{
  "n_layer": 23,
  "d_model": 160,
  "n_head": 2,
  "n_kv_head": 2,
  "head_dim": 64,
  "d_mlp": 640,
  "vocab_size": 1548,
  "activation": "tanh_gelu",
  "norm": "layernorm",
  "norm_place": "pre",
  "norm_eps": 1e-05,
  "positions": "learned",
  "qk_norm": false,
  "attn_scale": 0.125,
  "bias": "all",
  "tie_embeddings": true,
  "parallel_block": false,
  "init": "normal",
  "init_std_qkv": 0.0413,
  "init_std_o": 0.0513,
  "init_std_up": 0.0591,
  "init_std_down": 0.0591,
  "optimizer": "soap_variant",
  "lr": 0.0118,
  "weight_decay": 0.0,
  "lr_head": 0.0192,
  "grad_clip": 1.0,
  "warmup_steps": 200,
  "schedule": "wsd",
  "decay_fraction": 1.0,
  "decay_shape": "sqrt",
  "final_lr_fraction": 0.0,
  "batch_tokens": 131072,
  "seq_len": 256,
  "doc_mask": true,
  "train_tokens": 349900000,
  "steps": 2670,
  "dataset": "wikipedia_en"
}
Each number is 128 + 32 x the weight over its row's rms, rounded and kept within 0 to 255. Layers, rows and columns count from 0. Numbers have three digits each. The size before them is the row's rms in percent of the matrix's.

# down: layer 6 MLP down (transposed), 640x160, rms 0.0591, rows 418-460, columns 0-159
# up: layer 6 MLP up, 640x160, rms 0.0589, rows 419-460, columns 0-159
down418 088:106099152066057093127095148141206129172147066113125178177105152095147153110150133106157153106102092094076098085097110133124085193115181162189118158126179152132168128103136150203062125129131147136154118132108120164129132131171119137185160119078099146119124164171118147142168125092178114150147158157122155123131068075106070159123131131137140144109070134114165151192139148129174175164106067150128094102120132133093075140166155115118195125082155107098150111133116151110115114129152214
up419 106:145142174101123156105152153162056123181157109099145148083085107159118162169136198186098139141118124167136067151114134146123045075145154149148133153097132124045146147090127091134111144081111145135109112138144087101116072121160093081133118114158104168112121148144170086112082088161155140114172156159093118124117105102135153059159138083125116118151142161103115164160118053106183150153142133172144171193122111127083166133145073160104076105092120150174134123156224124160119124112096081
down419 110:132181195110140163116069195148156055147157083182176139157080106076092091115110081130132121099124133070115106130101108152104163141147109100137098131136100138135135083107124157134129147117146114123137138172106149148129160140135153098054182097159158104125094057138115151172150095099101172129112126110151148120147157125134131065065079115030106154121105125176172131125147087163117133128135078105168172159097110195109104146129133128082124111059086071192100114147102173104113100111084111
up420 100:119171092116115166131121124156087125168083179071155135089100081147106119140099138130106104133149114135099084134140073148106158122110133155062113125179164155119067106145071100111201092063100081098113194187171149182167106095151153140162146169155145094163098105168108089090134072119113140148115160136096103116172123069128169126127166118113154182140063186154219091130099143089108122117138167141131163113117162188134140174118120084113148131196130109093109123136115074152120157143135127
down420 099:158168102158192130105115126131103185108113105194149126114151158121148166130163114159092159115107092077143144148085131147194143106084147145151121167132147135104147115148144127137134134161108194099135103121163073148184101113110141097078089086126142118127137101124106101153105147075173117126183133125173157108071171132165100138136106116158167069132191062121120147123214114135117042064019102164143113121100140141115158136184136186101133146123093169149109106072169104128114145130094160
up421 106:153106113146134149085130115133096139192116139109147148084104147170186035068136080132078103200083119141094163112090084089126123150090129102136110188168116064106128122099064115142174058129129142151144084147149097117150134111172169131168090151143102190116119124128132089191135105088107172160124136206137199120175111116134135157136143104123155095128122128180113156179132110098097142105119081154187155095145152109144163111118096155110126080099170119127097102168142158134190156111093084
down421 112:158045154100076103130128076092118152125132128168086155148073126154108120091117082188161150140152099095111088104115110166143121090129133080137163135125093196159155075110122127144080121147087092096073122154102183134112093149140168134131145145102094150122148117136107139106146146161101092138063150093045110113138154097090125136147094210113092120132148157115110183153092074143118114142208143066139141105166111202162139147142053190116115077145128087147116088089098096133127085107141113
up422 100:176148167146109119137202068096097133148143082175118124106124166128112138156140172134036113113118172142148203100094137060117093112164115157112111127148115077119136157152086191154119095165124075089103123137188166150102112100153084119157117147176110143091129181100186095111099106110124123137178181183115113107157172158159151112140149154127153128199107101127107163117219129111091066120130138164161117125114107143194131087085176127137120186128100124160133182177104136108105134100133127
down422 106:182107105147118128128172143108110153132149138072028160096118112129199142132152114105125131110099128157166108138130101089158169135151147145148131156135122125112164088134168192163194153122135065124120144115170190096125143075095161148143108159101120115089132152153098130123136213111148159185044171137160047141153157131119128072121163169129106087095118113147149137107119173076133122125138118138178133156127126156155158077100143060050167061143186108117159125095169165118130109135142089
up423 100:171090171174152128072167061111137147151140178124156107098120120144167122157109156146136148143136121097127100122117182114127096165152162119147145099137155091142163182093111108106070136154153162101155136152119125140114120151196105152130068092179048198174211153099183067070137120120101194123100121128147159177137101092111149106134163139142132120139099167172088191081133172142110121108136128138139167104126126152140086152123097174131149120078169116106203067142112070154100148105088160
down423 100:121093139166137185168094095163081151120073107159128113098086160092082181129169102087144095197139101131130137135153112100124175120156155131181138103137070144092124075185123156117166143147061093157182156134087145116135049111081129139103121172037150147124091117109118122131139117141103115123148104145075092075138151101078096152116127121072111097101136119190103185156103138051150165114115127109123147126146140137078137119193167085158148085158089078094110169099099126173137134170125133
up424 108:173101168163117152119093146094173126098131098106082100145137089092094118059157156124124174109148142126133083114136147125115110110153139092169138137174111151079094154151120160156155152163155139120131103083156181129115084098072103063063128133173105085142114161104064147109112111128150123168179122127130120046118170101140142130190137177202123139133209129185100060133082139074155099155119159102137122145106146142148123151138101163157132201114112151160079152105127183073056122098119150
down424 107:138157077158117164112152102158126115100132088085132087141162175145108154114164086154120090134137154121129136039115027138119139122154120186114141141130106181118218105147150169086109103127126107118115140123119165145114132160122142113138100101127154168131087116088153135163184089170096211111122143183164135117136123171130122134094124117121163058046169138100172123146187091125161126112108119123107153124216120144114082158196109102072122196188105151137176133156161121134154148108134110
up425 116:109111122139110117144154060177109073108106178116142144118140136127072143146157152107054135078126101152163114165115122130107106131188157094196140179172160120159143140199084111120102191118157054126182125160167137092139118130109116120126124141158144104164168149110113146104158077139185073103165160192134128125123127132069189119129147087092119143079131123117120060116159139128101079081173136096129083110129168132131112174118143071119127089149123112148109123133169072143108179058062072
down425 105:132150182151162146100110136097096177128201121128152126100100187072112120177169111099136084124137143130132153123214128142121102115113140119101157117096140135123118097133074079151164119051127194126130163137141148138117103136097160131146164160107131113133091080136169142170118156174104125131124046139109119083110205123082140078113156157144082150112115186105132099153109121151173153108108130121126160118137230139120098144162054200085081077108122143159149158189116131173077101132139086
up426 093:120156182146164122154142171087174104136157126108100122089091152122097131087099130076095172160114131143138156106177068075116124155136122120114069117127138151161163109161213113121132121153106150127123125075109117111141172159132178109174060123131085137183074140098178090140150152087140138155154149164109113173127126101164164127132118136168169138146177060110154176133144139061098122179130110092132108106090148127092138089151118164133144079000068140061163094140101108107113134138127129
down426 095:147123139150093108121126142137102098084147126138164084137160102184155149190162157139128138118197147208141113098117170117124133131047183162146132126166150149144180122114155135159124113110127081188139147196178111143144096102133111204121195164132163175091125183165116126201083150136120112155120131071101151116098137078089090074110097162163118113103093124086126142138131132149086123079127141161147137120156186046132153123065147137095126148123118115193059144178124160095102095119139123
up427 117:131111131073137126097160139107121177176126165159148102120098084158121101155166126169068159110124144127135117145148131137098126165102120025155129096141088057158159103213114116131110132142073103103116072164167144117173136111122148125114126155173114099131100134108190158140143092105091147158174094174147166027119171099103156141160108147152121180192133124110073115134174169118105099154121130188168144133148122186147124108099111166076115067075098118140153161102128131153165104081086091
down427 106:115131140181141110080140132161134100127171134133076085115148097087143153164057124123167169155157091128165092089142092099116095077187110136140139158116116115104125146112098115124173089144111130124178145163143151140140097147096135137083128078130103089097136133097158138148079161097185125135154094114161156185126096148120153103165153113166082114117082185163128127104094067107101134157135175090160049216101115092142139129127226096150194140094190152111092101098150135053120135172094123
up428 098:182124135121143153075151182084094149101230116136138116106136112177119143103127089087176129115147206167141143108078201120139141056131108111119181083127079148084139109143118122097153071125130095095132157111132125145131068089112146133121168154135058136142127105115167094086120090134168164087128076129100132169070130156087165120171167102162176144100185097199092162087099200110148166167139145115129163138165081085127095101124148114145122086151132131108162106127095157135132100137118155
down428 106:104081100177136105143167080159135112137094125123156149089186097165119201101118150090082080094146142146084100124202107112109144158095126081192149118124112093166109147060140133126103150188186146110115135178178166117111158121142082117130103147119067170152097151142095129141111157108192147139152200060182096125172139099191200145134114210123104138095122097149079134139119150148170090121118145139142123164143147171155184168147127099155149089132169096145156120145138172166124128109133136
up429 088:123090124076118125123157137155176129154151123098107152156091118152168128133157153141176041152143145119095127114126124145133155143073150081127127104155152070146141120116103144125208201125118092144129109104099077156160162073064130121143095164161112087047102134133208071125139109208080074168056104177143183103124110091076152085115170150177158139140120147148114119119120155178126163108086144082116114133103138199159109145144141167122164108114113160132136089129095123094122152108078148
down429 085:080164109162140096092122101064156175134099114184150182170193113081064117134147152134184158103124109123141078138107137123176146089100162105101158180191109119197088090121150185129059102132141122120145178107145147136151102130137136126141114143093136132195129151103175127110192106136183137131116121076089080141114136135127113183087100100134141114132135106087124175101127067155102060150031125089096098127122138138157119127184130118135154090101140105097087154130115139213115137154130097
up430 085:190114103172163147163099165076134135184058174138103153078128188137126122135169171139130125101187147125107130115058122150154064122156116093145124131119129099152157146129108124135108171116108148085167089153165092113120087143124124100112133072121142079098104081150074213052073113107132081089102144086101153131092112118090091141100127196089131149180112161111113144125130077144135155209128146078107127121147124120086128186177158124105153152116111101113092128074126065123091146112080120
down430 086:090159129147140088108093120121137157140164147143152103119124087097083113212076091087173172164077156173074119155089142115035136111140153134152142119093094119096118117136131140147109148128153111044100104110088098122071136142171109093172074133122095142086149122168167088164139173143134145103096131131127137126105145099167159116161097163109097159053115080166075114158137139141153134083112145171147163155076106148107144096091110146195088150187113108167151085082123202162159178130121111
up431 109:155122142041138152121116131128148118073122114139065130189118178221065096113177132098151191143091145132155130157080128180087113084111085133157139106130155143101078130133092115170086069113149122146189114160135163115128099117177151074088139149191112124145163107156111140140130107113165132130152149136164144081091063115072154123149180148131114118095130134133129137165092158069164113143070079092099138132183137135180074086127102147117153168152147096118134155128110089149152084180115071
down431 108:113095153119148103181072154075100152135238142118138124149125105128122155134149168150087082075144145077168047129146138105098122148144133084147139189169141157153141152153089137137130110103120172141154134131098122167117106087128087115174129122142176128181199143102146146147130121118142087094106098114129080117138092121090109077137136191147177179146111064133096135130101117115128125193060125147073132138187110120170139140133097099118123071160116220069100106109154148116146185134147075
up432 098:212082106139159096109095145189133137065129115087166074120069109138156080133077165097193113190138117119156150149105152126117109108163116126142141087155195136123107115142126074130097098133140130136091112212150116134142133113102065141167135198127124156100118173112100146125130097132179146134164167119167131137081175068105091126110171140107113189164134145167126151130135093127129094155109182177103179127092099130149179153091105079096145101061109123067082130108128068170111105119095125
down432 089:123149129131102080089083126075118148154083109134111109113161117127159171094160105137089148114093095145101126114113142044113178089084074156120123105067127067081119145094112155107106131158063132185132146145189124119123106173127181160126153136142095121146079138137113159081117125117161171114133156127201115119191102221091188127130087103133113100095128127127111152112113038128083110093200118132109156183182148126108150137141159147177132155155151145138152158145172174160162068135104105
up433 100:120149139170161120159118159082110119117164153210133142115082120132062133134131127124148140140154116135127089129168116102061093141158141071174108199122120110128127151106179138153134144160120131144129089134143083104163047213120128132111117185165133216139079064131177127109090124135103135155095101130101084117142093214120155125067136099158121124098137125187104158160151159089159086138182144097143070190126164128100130114159105082166103089160100122131128141149112187099150143090147180
down433 102:080120145153134179157071154157157133120149118211051071114113146133115102132131133135132110113128162156059163114103119164142107117121125135100169106156182071133081137173114142116126169102104084134108096172162146142100167158166154063156075142139146100108086137075183146156189175112162108137096102114150112111174124127166063155143117079043135122175103198073117155175145126070137121166061154078136115113134146100131153105118108150095178083087127127112153139160090109131102150151114152
up434 094:123141108179170105096141110155107115126156130185126132158091149110118105163161138159172096134119120115093085139140110148117129135173142128119129100119066110160092088146129140089157146116116129089113140123062148105218122132137072184114139137138141131149151153094132117071137110114144084111080164120188170161188132152121119146166180098090079144114125155160090124113087165132088099082132188161144068140127191202078127148080054102150127207187111079129116114100173146082119203101105149
down434 089:103154140143099148140100147163154144140118143127145116059110117189103115163057057073104133094152171114119158092125166129122105129174112209124153173090138132073152114122099110229046121154152193117109115144190068137164114162148115082141142137147141144130127149142179123227142117181153149157127134122121134136092177156159169140085126147138096118172172108076124173123127116104153086196116060138114146093147107093117089103116158115142119136141112161154135132094131143087113075128089124
up435 100:176081131173103138079164131092140098184065066155107207140109206132121153106099185173145142062128140080067135090106142148068071133123128151129166134113126109185094185065124145112059114106097172137148100169108143153161070168137147146149142166158124114138149120099141187174115118118086113168094102176135143159115073117109109094074141159114114096170124089126102096100099140160134143160167117179114119129132135183134151097070164128135151102141109103120123161104152108079114117153088111
down435 096:061160142141161098056122176090131113139095149113152044133086137145136163117102155158103146088137157138110068167156081067168156141146071144108090115197055112099126132085086147054160156142147090141117181136121097206157141120126138167122127109150168158171088075149155129096180120160099091102175147104102117198139129108092151117132144078102114149118127156153140111121109131095077102096141124170126040142109091136160114109137104128166152161145103166101153132131076134102097105117122079
up436 096:153090095163150149115107185094110136125098124061114138117134106161152129094168104097132194151160147152101090147130126098124155136109109097059148077147102125183150168149119069129183162179177104168108142120175099102195152112163136141145117145143082068096139114152086112151127092142117124118164077129089162181111147157130159095096134171111115089074166176154147204127073128142124136184122129170101156103146130170119112099144134191134112159097130158175118116119101179094109224085109186
down436 096:150140184085115091117190117159144138131174131140182102131132151142108149167105178144198127178115118159111111179126150146102179121176122168170129145111126162088110152211134147193161181146111147147135085175156123118141135096113119187072109155156129154102082188109083140120099132138115083151138160108149102130106115095067102184142145071133150162132140096121129080112148110107123153160071157179123157096152179095124147134119166103172108124140111072108130108061089116150070110121096025
up437 094:114120115137113120121122130196109085127118149109170143149133143166131092097134110114190123180120198126175132081086159156153096141115117106118185116079124151146135137112205147126116150146131138178088075134159149131135127107170173122158095150150100129081192081113102097117112136099135139199069179149179141114133109156157134149157156169114053111126088137193146171092184120094115164077146095078150114163149141157100196125087143159167137179131142078148091123126053148098197084139164113
down437 092:119145132160182095169157119048084185203123082164168137133101137147123118121178150126072109094096156151042180133134145104166136134124126039133101098149146127136179120176099147096135135145118129088122147150101149113151095103102136033099135081105177112166134133137120106130072114111125132089148112119162106111150145147143126126196102130101172137105121104118133160152209124097198110107100144161107121138171132137166197101122136148140125108132130176136067167061122159170100135053127140
up438 080:180131106171169156094089092120102151098112131143226150139108147121077095134113142104180131151109105099095114115157113117049125083094186164136172152176097123092131071126130159090069150095119161183153128141185101110133115174081066126134136137132126136186171165145143137162116147144137147191088160082082126148082096091083134100108130129140107120200081093100103146157122111135125099067057083141127099117132147131167102157115115103125110123063113095124112036128089094115107113116107137
down438 083:179107103147157128159132172168160137169090164135147119173146125106166140107154103131091146092110183097157136107150072166141131177135121161145148109129197073145168120175169134107147166180141136095124129152045204130122105144115170047134178145138148135164076193106114136155093139095124121153110161125110128159151097134091118120139114086142091143171143125135117193156098145128155133093124105133198127157146091151139148143202118123109146131174163192073128124130131080046187164087082162
up439 099:135109148143126127120106113115174150147127105171077128120083109046070159147135152122102136100167156125105188091114120199124131174124151118128140174133110180101168105205135133109177109093177098118186141158105135091095134117129177122112092140149086164174116061095175137167128076114114115154106122107194120122108078111127091180168130111125106137171108179088130131103070103134134101136069134171102114133130124117052159145125120198114185132128146144090163082100157137119127156207048118
down439 100:153113154150141128149182135150134174138136141119128151049155120150066138149102138147126077151060142138105083088131110059161106067158119190132165141095179129125109171098114112140093123065147063103120118103072131118175125126137117125101118175116107135149210136163123152086076131175152155134121101121098079140098132086166110192158122162149143151129123119138123108166086152140157216100120098125153114164145107150081132112112150044174092154135158098156187112123075179173083154111148082
up440 097:145093199147180117146125128118141084128131178103117185164126144123060076168115047149143096186179127054114146085119170150091190146148200093099141117114139125127184104151116160093052141115148153133151092096111151087095110135120193115102164153079108126129154131093109079121116150072150121121101181121140116121137147067049122073147150147148125174115146108113087162072159118118183197156165119089093146141147151129133105140120131153071112089113139113098105123123112088122129094124092118
down440 094:086138092170143159092137172108138084094152174142133124093107051140153130097128150105137177084087148191140095136182111159209126094106085129090144122197179093152107090128163145090177118136104055122158117172179094151099144133102081163142085118132109106124070114117085121119164136128137077133105116103109168150180138181134121145143101083153115123188188117207090133159118126077087146155104150160071138141121108124138148096123121120119143114096126143049125033127130141150153150136148115
up441 094:172108128107144124098083129159113115131041117149139126089115139136089125147080137114095125107111120131068107103078179099102183119115152136123112126096095087068152114135179088137137075051089118115097143118106088125079111126133113127136127090098141139145084144138108121088144128149162109196164140171170147146071163180020123090095176161124099143156086155089077076123070124111085137140129128155119076155117094168073165139087141074177202159107127085134154135178138150153127111109142154
down441 106:134167225078102124104139142160172044130080087146175101176147154124180131133091133170131146114142124170103126105152131130119106197133090147128138137089096156098092129138078139149096163144100110102167082151165111055197109174160105190082139155144103138090134099138124160121144128086146161151102116123147152127107085134132116115206120096144128080130172116148089160199124118117110141144112108122182150130124165107041092109109110087129119162126151106126145149061178127048138097107170141
up442 092:126090146085125191080133149151103102192180182108161159154100107178098121090104124115092180159157177119149151083054123143086152130148151131126143150132184097118030104155079102099120123088140156193140148117149118146129127066168156108151145090140118149145114172077094144083157088097118052132091119178136130141058137141134111136125085126104131127129097143132125043100096154129154109135080139162112166136162116131099157147159172106130140120082177121129121144189144121046134174116100164
down442 090:166182103108093103107075163092124108127121107161127118070139115164173078149154154104106118179118096157100113110130100146119144113191074108087150129111142123116150147107166156175165135144084134142084154167084144093139129148121159114055165108152093099110157114125158149130126203147167156147189108121147102131120125150102116089098175136186152180102114133076138120176146120146110096141118108039115119077155168133105067121130149075116113169153092103100138071097169165211117046061128107
up443 100:083100170117165117132084165110146200156147146116100124181148047102127108101092175179166199169111135103136083109158132121116088146097145086133147170173106166175147074123141149095125179093124107118124112159119133082177133096152118107124140106106147116217146055167091161111056128132168159105120148123091107168121158162133174147113133159136127091149108171163163089142087107101073084127163144174141102119119118164215146146164094155115100120119086127131092100137141136174156126086063131
down443 100:119140123093125086162210150113113094127147075090111101111112114109167095121112026084087128092131130147132168101172159092091158126136139178140110171127204121154162106141093141171141092113116103115081076126129104112146102156140160154104120175131102171121091189103100119101165092121151101155080122146144084099163094131098140087111116074119176130121122125149066124162107150166148177096149090085191188112137164086122088139150174074146077129107134080086154167124144122066062098137144153
up444 107:106076110106141156087130020174143116092194079099138148124155100129163166089143125154098101160100136152058134173137080109087085117132091134147095085153129133162135079086142143115130130112105127218108094110161110162152095122148148072175105134179152125155167139161101150138049073126120118142168165128144164110146136134146134152131102149116144069176102120140135098177094209129147117119128100147127127112087157171116181122106100147180182175105131140093095137145150104100169123132045097
down444 108:096150132170106088148151168109075194185150158123086100194131139092143110170181108115176141128115070108190131137109163151168147150082088055148180167132158143076119151124103096171155141205078173122108119127071084144118153158053117126157140100078086133124132100135146129100145103081142110154138102140099149148148140113090123116177158146155087081139134123100136150102167125091105149089146079102132104135140112064176097147119114091077087062106101105118129155112074155109133129144174189
up445 104:126119146135077121101096028087131148112094077153094070148092172125095116155089194195117122141132115106121090093093134139177155150104147122130133211158113118122122140158145109130108059115129189169105106143158092121120129176130130092197122113140134144144177094110176104104129161100057128078140120119122141096120097127100176122145129105114193173070086115116112103108201160084106126152156164121143104077099128137117044131112126083135163103156097128208170109135108094141140128093151100
down445 094:136108113069151137173136094119157109171089068119209110147128138100129124075124174094096204140130176157109151160163128115084168129132169141105099083110087121193128155038102084137127154159104147192113138123113114138165139108125123154101153121085126149070113108135107115093102125110109136160152154146112172046183146130158148106145083119187091159078166147093183092090126144216129187107130076105142137129133101124104113125183139112180094109124130110079085120080148117185126139115122143
up446 098:120107108133093136120134065132098187205091163121081099096095158194084099119096115095117165119151168109161079065097179149170169051154167120167124148149161166114149110163172089107131107094178203127130132156077128138114114119145182107083132104098116168139128137127101173104117152173097066136193087104107147166096073154149121124096119139123157084128129091153123138107116123082097168079067172153053111137141116123101138117135125146181124156102155135081179114095156116088108154121143106
down446 098:180038150094105138096172135123126139137086160103184160130117119161139104156110136121107127101145207182119156147100152110111164069128141170132133149155163175133151138178102124095121143093143045112127125153163103072223113092111142161141161189087123185117109113141211150120078144095143129133168132177138107108160070124154135102199126192115050097128145086100122062118141087167140127130135091162137117158128108106171137131145147145117113113116093095126122103168108113059095120113126110
up447 101:125105062116138166112161150183135145186153122128079120112185142149107161136110152114099072079121154171172182132142081154149159130106129163117082127169159122175100090123103144114217115125174209090149104084127166186098115167126087117147158094139117178091167110124150099065071169144141108098182093098129128120153120166100087126115167145096127118201096152081136122149086140121135089174105112130101093148135093128078105116082156177098124151141103125131173150111077142151086122100185178
down447 092:140149143119131102147179181100127103153105116073095153117183146091211112183114144117130079130110139141132106119135179106123152148157159156189151212105158133151189164122171102156124118129137097144078115174109142093156119154085195118090175118211152131111108192131181155131122153165183128133134139168145124166153128144067140170134186129134102194081140139096150184154124153156122143127105110098186162098095144108114132126077187101139144112091130126157157126134109087139099169155043101
up448 096:133123165188105131147158098146073136157081109161121097131103190190082068103155074113097130159234173090090098102143098167133119131108130107115116132103135073145161106107121145099137152132120061116125132125145124083098109173114153107073061160082116114112205130130160176130138049121112112115116146160131134106092181153171134185133122131138149142127144114181163125136142132139102092125057111084138110093114166064142108178110118119126156096099137168087106144199169087095157116150153085
down448 106:136131175118103119057130141119134128074145147143134219172118101116117155135106185054101187105075112122082147155141133110142153106124060137166110156198091170080096138079094137111187095197151142144126112093103111188107140152109138162115129140173115142130118095112138063068114208103146134134142131138097106111135103073124157119093082096132096125134076146192111164107124157166173133151139157172118095171131123156126163079078125167124122130167156151144120167095119199160107155112160163
up449 091:154101155117122159149167122122118141124098137103133170126120142096143092136061125156113128183165124100075147086127148102138128120146176164146082139084106192104096138062120109097078146088118147160155167140143109093146097125129176124176184101123103121178117106149159100123140122050146065062103171167134074131116130158175150196178122111131102040140151186120130113134159120066080135132098176150158119149142122184106112144106171132120137112135137075127086070110162131148131210082097071
down449 087:129172079127120091058161081124135109139132091058119080109134178109100152117096061121070089130135086151157135199189080109167134111112099127114082150150108134066168130157140125128136110110108119081102113094113171144158155144143053108166094137160172128139145175094106128090104104178096125222125112096182163070092108161115093106123091107094138147118098143135126110067117142203154106082146100172197206089124139147136164159112111131137133139163113100119157094099104127126122114138139124
up450 091:098115192128216079092100099065093124133171087125148122118108115142116168132104137162106104095075065101140179126095152101061154085140163091157083095158057133126079090122150114160079181136123136125141167190141149111104109117151140167106151099135114084153169149144189129089139134099135125158138156087109102114130139105142191097129165128141122176143093163115085146094180127176130133132122130134171134062046115139150106069172150155184112116083148113188137133171113143143103152125084168
down450 080:140080098154143170145142114156151151114080103118126115119108176091154112144138126092115131096138123061169072106110132151154127131160075111125123125123204133082130123091094114064121076145145085152129115048106087158161152161091109110190122131129070172214113098080125140088137109065076065114114111140117180141066120137087081110137152115121119055139109150097103131090077145119150159129066146153125112179218137068103123116096153091101167112114097129081124097130098120107136159138155130
up451 102:134150172142139169127108178114139138211169160092104175075103134126110076154085164104113130160188131118104123116098103139121133185121089076122105116080130067135147184074106110124154123155127145189068122175189151050119134114113070105144132108082084122090103113099124093151169107076134120148125162114101140156146128087137119146064126114166120189137148124128143137159147112142106089153073188137113112156161068114103088135143184160078139105089094217129149099126120109120108086098173165
down451 102:170113118086098127161155180128142127093071081111163120134141153165193115124145144143145124137102130088096128157104117151169126109117154176152157116222166138091169063112165108134120160144127082079188119114104099170118111190109146073095094171165108132161114170103172145188072071151157102135169088128123094064168097130155114114141060166075166104113135123162099131154123132184167151125122080110154133160134061098155132149074116138091113134094091154112153147191147162155150124133174161
up452 110:108142107135108154053154105102146163128122085123102115091131158157149094174154114161124131157131079119186093097104118174123075101187169151165139175149085164150093133134162085096118134106124158081173174092163077051075141131118112114142108103116098130125125115188113156130141117093165075108099151129058073148126139089150134085150133140148141187108066118194089126128126133205108084101138138149136137206184110168159126121058163132146139083170131135095124180192153131162141137128142133
down452 103:129157175111106067139133151090115144148148083127140056130114201087129104125110126135180103122130058101114168105078199078154109109154119135157093134114183155127169097142150212136127079121087154139138137093067126093139143178175105154112150150176178168127091086123133080122127109104141059106138089128138124091163142158089085162060123144125128161180154094140101136144144153129148086159143147130109165090155093115088082101075139121163206142160114172143119159099084179155133108152167151
up453 106:117124081150140100108130132069102181140126119122119109095186116147109134162155033186125132166146123081204186091128100119125110119087196146117106115193083149185113124103121098115156156103116209122101178094152177138039108110158106107146131096098162188140132114184139108129119183104113123114144104130093122106127092179128121163116107164140090153119145128179133143118094119160056142184112092114154156170082104138140140182117096182103123122131106144128146120191157173103140144151147188
down453 105:156119152117145127139069127153142110129116125129057077139155140187105097085151162154059152183152169141145119111190175152119101103170098138078141155158138091112140173113114068134155115109185136133155136134111096143111105130094161141093126174125125117122103127142154199103154136141135186160107141158090113169144108152145140080191087144106130118115105132123146109134191102117206108146053173079081101065104064138120181164081118076099078115124118086092127039152121145126122101132169093
up454 096:119095185144174115125090141126117126162111153149138135095138097140151136143172102139173153099187135113133113197157119144110163139107181069117108099114146073122091172122091062099120154098104121115137078102081174102185143136140080140093102159162132151170128115111167149093088113148100158169120046163180183133152138211109108093105103145179131123134135117170097131123174150065156105155149140108172125119111138090130153132135193141107126083140175038154160127091139099152074073112187165
down454 085:157173142145078156140127141082112204118109114148073150136139140048142168072120114083079112179086118127120170108052151120164096161110134123144160141142083115130146134108157131046152052075142128187119113102144139141193105173112094096118151085104150055136122148130111067134147131145173112103161146136149170090067128090042152138149147144136112137075176197116125136142135161151117170135124132161125096140121152156128158163121141130103138157134156165090144147084111186103185179113130136
up455 094:175151130145117129117101131069086175153209110139102081077107138114149074131094077115114110109115123095102155088178128097117093174128140068130111167160109143115137102098072126145122103105117103138153165180146177111178123096115143199168113158127113139146102141191109051091143108085173108166124120135116149138156158137099172125135120109111124166155108114130159084217156150101135126082129094171196164113115173134098146097106091115175127133206129165116165167143137115204063164101146157
down455 086:142142122128121102135148103134125130144119115161155132164168141144101059129117170167089157092110134096160106096117170188180131117081133189128136104135080214124144181124119161151118118133167117124075131150097056054103133081105116134091077123109136103099131113129167135145142160131124086050147153109123200085092133176123111130113137104112151119135166160110183158138145070129134114115037122125116097136115177150196099070157131156175112175051155111181086161114088159105150121086165107
up456 106:160106128068107168154128079074051115180158089061112133127106121115150146123107119160140084112121143109149126094122082122159094136188130162136110093112131100144085053074103120108123086180116209171138107184112144122108053083196160152152161119098116161140165145137071102184100153112118128131141128166171130157136135115062081086099122134166105102123109136105122167144176173167178114153130091187145133121107153142153156144062102148107145163183094106127099164117184167113105130153142141
down456 096:093111140191139163090174143136152158117122155113050140104195138143178133113106144167112183116134137131103069105105087116123142080155093088149137143069104075162152110155085144103212118121119071193100102150095146183153079122140092074116147124098105134063075100147106121101115135161155149113134164115061148158153136139096155127139148177173102153151197118193117144165078123105105135100134113125180123147169132170108151106110170100175099066158145157122071093121093123105122119180100125
up457 107:140135178091105152125144166142149088121100071143093140128120145161173126117117135082122080156151142155168238116108139143180139156196118179142172130113140072152144114138118147148153131088116154133088100117144124150144107133129100127094069154160125107115132065122085140071182148114202090055083112074156113119172094159122111203097161125088100167125112096143147126098130100182158155159092138066168135077147138140155154045075140153126146159117170123111154121096151137102063131138136095
down457 103:156158149183150122144147151105086120176161156141098129089135100090173137134101150129135144100124108125157114098145107175090138131143122107096144118166120112174162096105147158165151153128112111054135146128059150191152128148178126057116161088188190191181127131120136168110107095146121116156211124107086170084169133140143072096126133178166077137151147116078130087148074168132055124148130064105163095120094114134169136126085159159112140163140151113080154090147129114163178131129033130
up458 104:094088192168125083132093178090150125142110098104149138073174174146144107065054054076130080158110212098128125140082139099112134151068184144121117188161094162128152103135164081129124141150097179124167159114122127088092119117137110105138142144116073062124170098084132136098100153084155119151157124127159131119094126115074117149085125202125140161147109109108114094113083083176129103121078146096158078150127103156154169094159179131124106121142157107154128105120103185122174150177164140
down458 109:077107156090098131129159169123107120104168185139117217175107135159147116138067096120114135127130144180137139177108143108080154102145168107090139080175106150150117119127159128107119082129111139163141083076090188126179137129086135156072147188118143096145155113054117099135080105083127126118170071143105156152123117098165145151136195100155128142138129151139168163125145119132100118133095202171163140133148164177135104103140155048118159202166103076138186109136169082107105141063154127
up459 103:125119199117174125122097103107157115129138118116106156167158063118130152046133108064108069123118113159116098162152166155121135124131116115116137106207090207082083056092109140072178163146053107114160170100082202146128146126104169137150167172137122066170105105108139105140114111136123101128147102141112166096132118118127164128114196185094114164157096187161098101121168120084121143180122123048135119101135105145122120176116109143128124132086160072116165136163146179105098130119115127
down459 107:099122167174135162136126128117154087098100119090142103113091134157173124087145117158137147164108159135160070121182136141120095132137138114116183115176178163120113174179145149122101120090062148079146102099134145135094162124171042140135148081107134112131161177066166179144151153143139136106094129177137137109082111140182099051102110193141115196172140141193095129136082118158138111131107126133125096091088105111151079084126143163104110122047125180139099199116111101141172125137207163
up460 100:154138096143170091164145144116145154172091107152139094105133109135094107130146164118115138140207106148103160174110151162192103107083089043072087111098141081074111119107107085142137149123122095148137097128233187120142108169128118157167150137137076119100155124093124150086162132180108112153147102094172126152138102096134146109180150088142112107147104134109158164102108145159102144119074140130103105159182101133157113110186225101110148103066118083156072115162180108111125169122063158
down460 094:105181111181128129148114185121127094121131106118085081130140140191103109103151093115171204110105129139152218091130164133117109107139118135127097155110172132132152146095130146108091128120105162091102127137135160128226098117165071118106162114088115134127137092129114109140090082139092116152098145118092162190169164089193098137099105143075157147071133138075099080131131082060175159133117078172067109155152128122101108093139098146070152116114143111157087130146051167143142161104078188